Part of a small language model's weights: width 192, 7239 steps.
Each number is 128 + 24 x the weight over its row's rms, rounded and kept within 0 to 255. Layers, rows and columns count from 0. Numbers have three digits each. The size before them is the row's rms in percent of the matrix's.

# layer 2 MLP down (transposed), 768x192, rms 0.0959, rows 275-296, columns 64-127
103:179100110113117136096145116125161093111124147137109106160141130107090154146111139131107117128090140096120104167146118174124124127145067139129081139120132137123157153122080120114111091135128095
046:124143113152109143158135135104113091127159170193138097132145098144126155120097147131127138115140148110145155140158165137133153113116155140092166125102123133110123142121133147098136159177153120
106:112130171128109088132127115155116108079115118118135155090113139131119178129139163164125152179116085117156094156113117148102139149139154125134121128159105130128147155155110131131112098159147090
118:109106105165153153097183113144106110116159138120139092148099181097110143133134130110133099134096130164091084096125108131120078096122182155128092150071122102189148107100129117063102156135132143
109:103124110147106125115104154082106161130146126138141145150132137158131100094124156136109169177120129119179122139145129142126136133151162122157157178132132140119162147134121145147110175129106103
105:154160098145128130143162131124121139144167125157105169144148122175124119128127134094106138195115141146143112104124110174178138167138136146121141169126120043142175152125120131140119132115141152
107:095113146069132136143131141101115145135129139115094104114120124129091135139107171137158128132130115129145129152126138137137119114134151132135139121143153108148134135158124141150131166175156118
067:119135110140153125146137124092064123127133159129098118132162147107132146123114093135104170129135179119093112116163149175146156192178145113117137157091161144104123150128168168119112082149127149
116:128107173115189069195150108106087136142095139137156134091077127118117132096126135121146151120114148119138120163128103169130136163126081130128158153096121113153130141128136135093110141121130151
117:132106141120099162132168129139143129140152087098094142145156145138121107164158187129088151150128172154111142126172093115103123139136098124128134139096117130107112110158154102117136123117135135
105:146127107118100094124177155062090150128139114146153112095183093154152136132094134148141127096151104078133113124099112163091130160181134125112132133111134132118125113140133078117122149158152135
116:122113131132127122090093088106163115120138146105121109112124130128133179113139110134117140128097162133137137095118108141100131127144099187110122089116123117150152091124127125103120172173160158
108:116113170117136134140118110124108127149105113119137133133146093135117175124156153135101101123109119135120133095142148109111107112113131147120130140165116164131164091142120100117121140144153098
090:166144117097102124126149129103118128107150156098106125118166127116124113158146118124103188121084153110157137138169121116166133160145125158137142136106134093174106117153132090126147148133153127
122:078109141149070159168161116110094074171160116144110152139130119132134102156122108096152094113134124142104131173104120146143113153121148116142135148115133102117161132146149102182110123166140109
108:127094112142126137118135148124120161171155178182118125101101158104111118136119143168109093166160122108159115141166153137139093134172120152110133126133119130122157113147110131133139155125139081
119:148140112103131132133139131161102130150101164124151134125099141148136160125164164072150162160126106101106101098104113129081164100118129118053107085151107116178193160102113080131101093114141110
067:150101117157172157145139134110108041131129142136151139130133104140106183108127101139116151134122142083114153121153159168161124130129128121133174122119131138122156120117107182127159101125106107
119:184126141150106155123144105106100087093123132140098156112158129138137131130117148119128169143100180146117123117169093161123163116113128154138103166106104163188154093130095127148131124101123155
098:122118168102111123138134140113097099136144152129128133127152110142103126139138114128128145148165143110156116141159100129123106136121149146129154110107129131106167150135101155172111173144117124
043:147134113143132163182179140105111113117162120187127102160153135165117139119090119158098154097144148132160124172155139148162145102158131124099164123090139167116135125149144144103149144164157133
051:150137072138130104144172152094117142151110145168124101145166112154108134134098116119121168101147140100141144137154145158140150116123162098115165105086135103083109107130117134131116136163120164
# layer 2 MLP up, 768x192, rms 0.0963, rows 276-296, columns 64-127
044:134120142111128132113085157112145129127126053106109100127129113154114111136084140112121111157138108123133143113111140129133096153145105104167132101124141142089102120136154128158109083131133158
099:121148164153144112153162125137138100136082113105106100107154103151114131147157151069154131156127125145110097126129155127134129119128118172166121099123117164163095146155117118137144137152110136
109:098128126105144175111081137171112117096144147126074143179162138098147148139129095138083107108136093123090102135085147126107124116121097128131116117119158124152133103142131150134140122159137137
100:097165145130174185153097138148145111144130135130119135136163089147147156157116113092173088159085152126123163110098104103139165147113098119132119092140126101167135108134134120154154112159066170
104:178142128141116148129114116104162174128077134129162117170106144152110116150131146117182110150108172090145186103135126115149141106092130108101111095093137115110136129134109105081109119124119136
104:146101142138184194175143130134158118127146141112132105154105136133106143108124100123127145087137141134152168150106126129108119112171155105128172132143126163126152113155102145139135173130110118
069:139101111124164140117132154153138131153125146126126100160114102172117125129150141119153127102175129122142139103097146111153128165137129067125164160129164135116113151160148111118116136173118145
122:144144120118115157100103126158134127138118168121109129114121111117136137102122087123148094126141139150117129137166137109113137120149120128163095138138116149117116126119167153129124107088156131
106:151107075138162167148124140137121163148136089082096109145137127121074166108119141104106112152107140146128091099119090101114155146080101132112135114083180149127105116124153104083155109145139151
104:183088141149157127142093128132158120117141114151097117145124144136131108136117112156147099159104140119123163143154134092113135116151116121072110157116109162148146123140141138123109110129123132
121:129164118144156142087173108138123132157106117075089129121179164080166166119116117108150105145145077111112099158133149108122109138139122151126151103110181134106100156130155161107120126139147153
106:085148137143102149132141128134094130171110132116133132164128173186122147145142136162120099116170117096115134151150170144105137141086063119155119159156144147104124114126120122118104101102097137
094:166151133101140142126061139122141176138067129121125125154119107108124112119126114144183122127120119109152169151116143115116147133099140107141115126130134110095094123145156148121112160142104116
122:142131107174145146163142140154177138173133157102098122094122132165165156184132077108124109155123114146069144103119138110175097147127135148133165110114193136144114161125098097144106131145110148
105:142148163109151112118105108113154129107089159109076089119114171144144090108131144103154121131133130104130124107111175130078143142139055155139140152145149119132093128152122127096115145127086165
121:136145137097105138147144106144120118128143120113124138153095145167104161134110122096119112140161149097122137123079135087162088116119125104149115115155122124120139143164113092099125174094128133
077:156127122131126165138120140142144138152089106123128112189150135123111107150133093133109090109152088140085126124091138078119096133108101125104126128105130173120123154178147133113105144153070141
117:133141177130125151185151108161142152132096133143103129158091150129143122190151131080153154088119133105125149103110146097156154125135091134219151117119104106162138125121100137116121125151089154
096:077100157120182147179140116156129102163146101125111126123126113167114126166148131131141076139143158138143138110120129117150096117099097129093136106097138170141109121135154132137151106124127161
045:132128170159135097097112133148097111131132112133109130135123144100102098136110122131152109166188142114103141148122122129092144140134091140160136143122143102117123145120141125130081123122133117
048:166118130141132118106085130108151130173128122106113125169092134156077093113136100097116141131154118139143123127099146103113121122113127136137094174126139138161111137152134168122117134134077186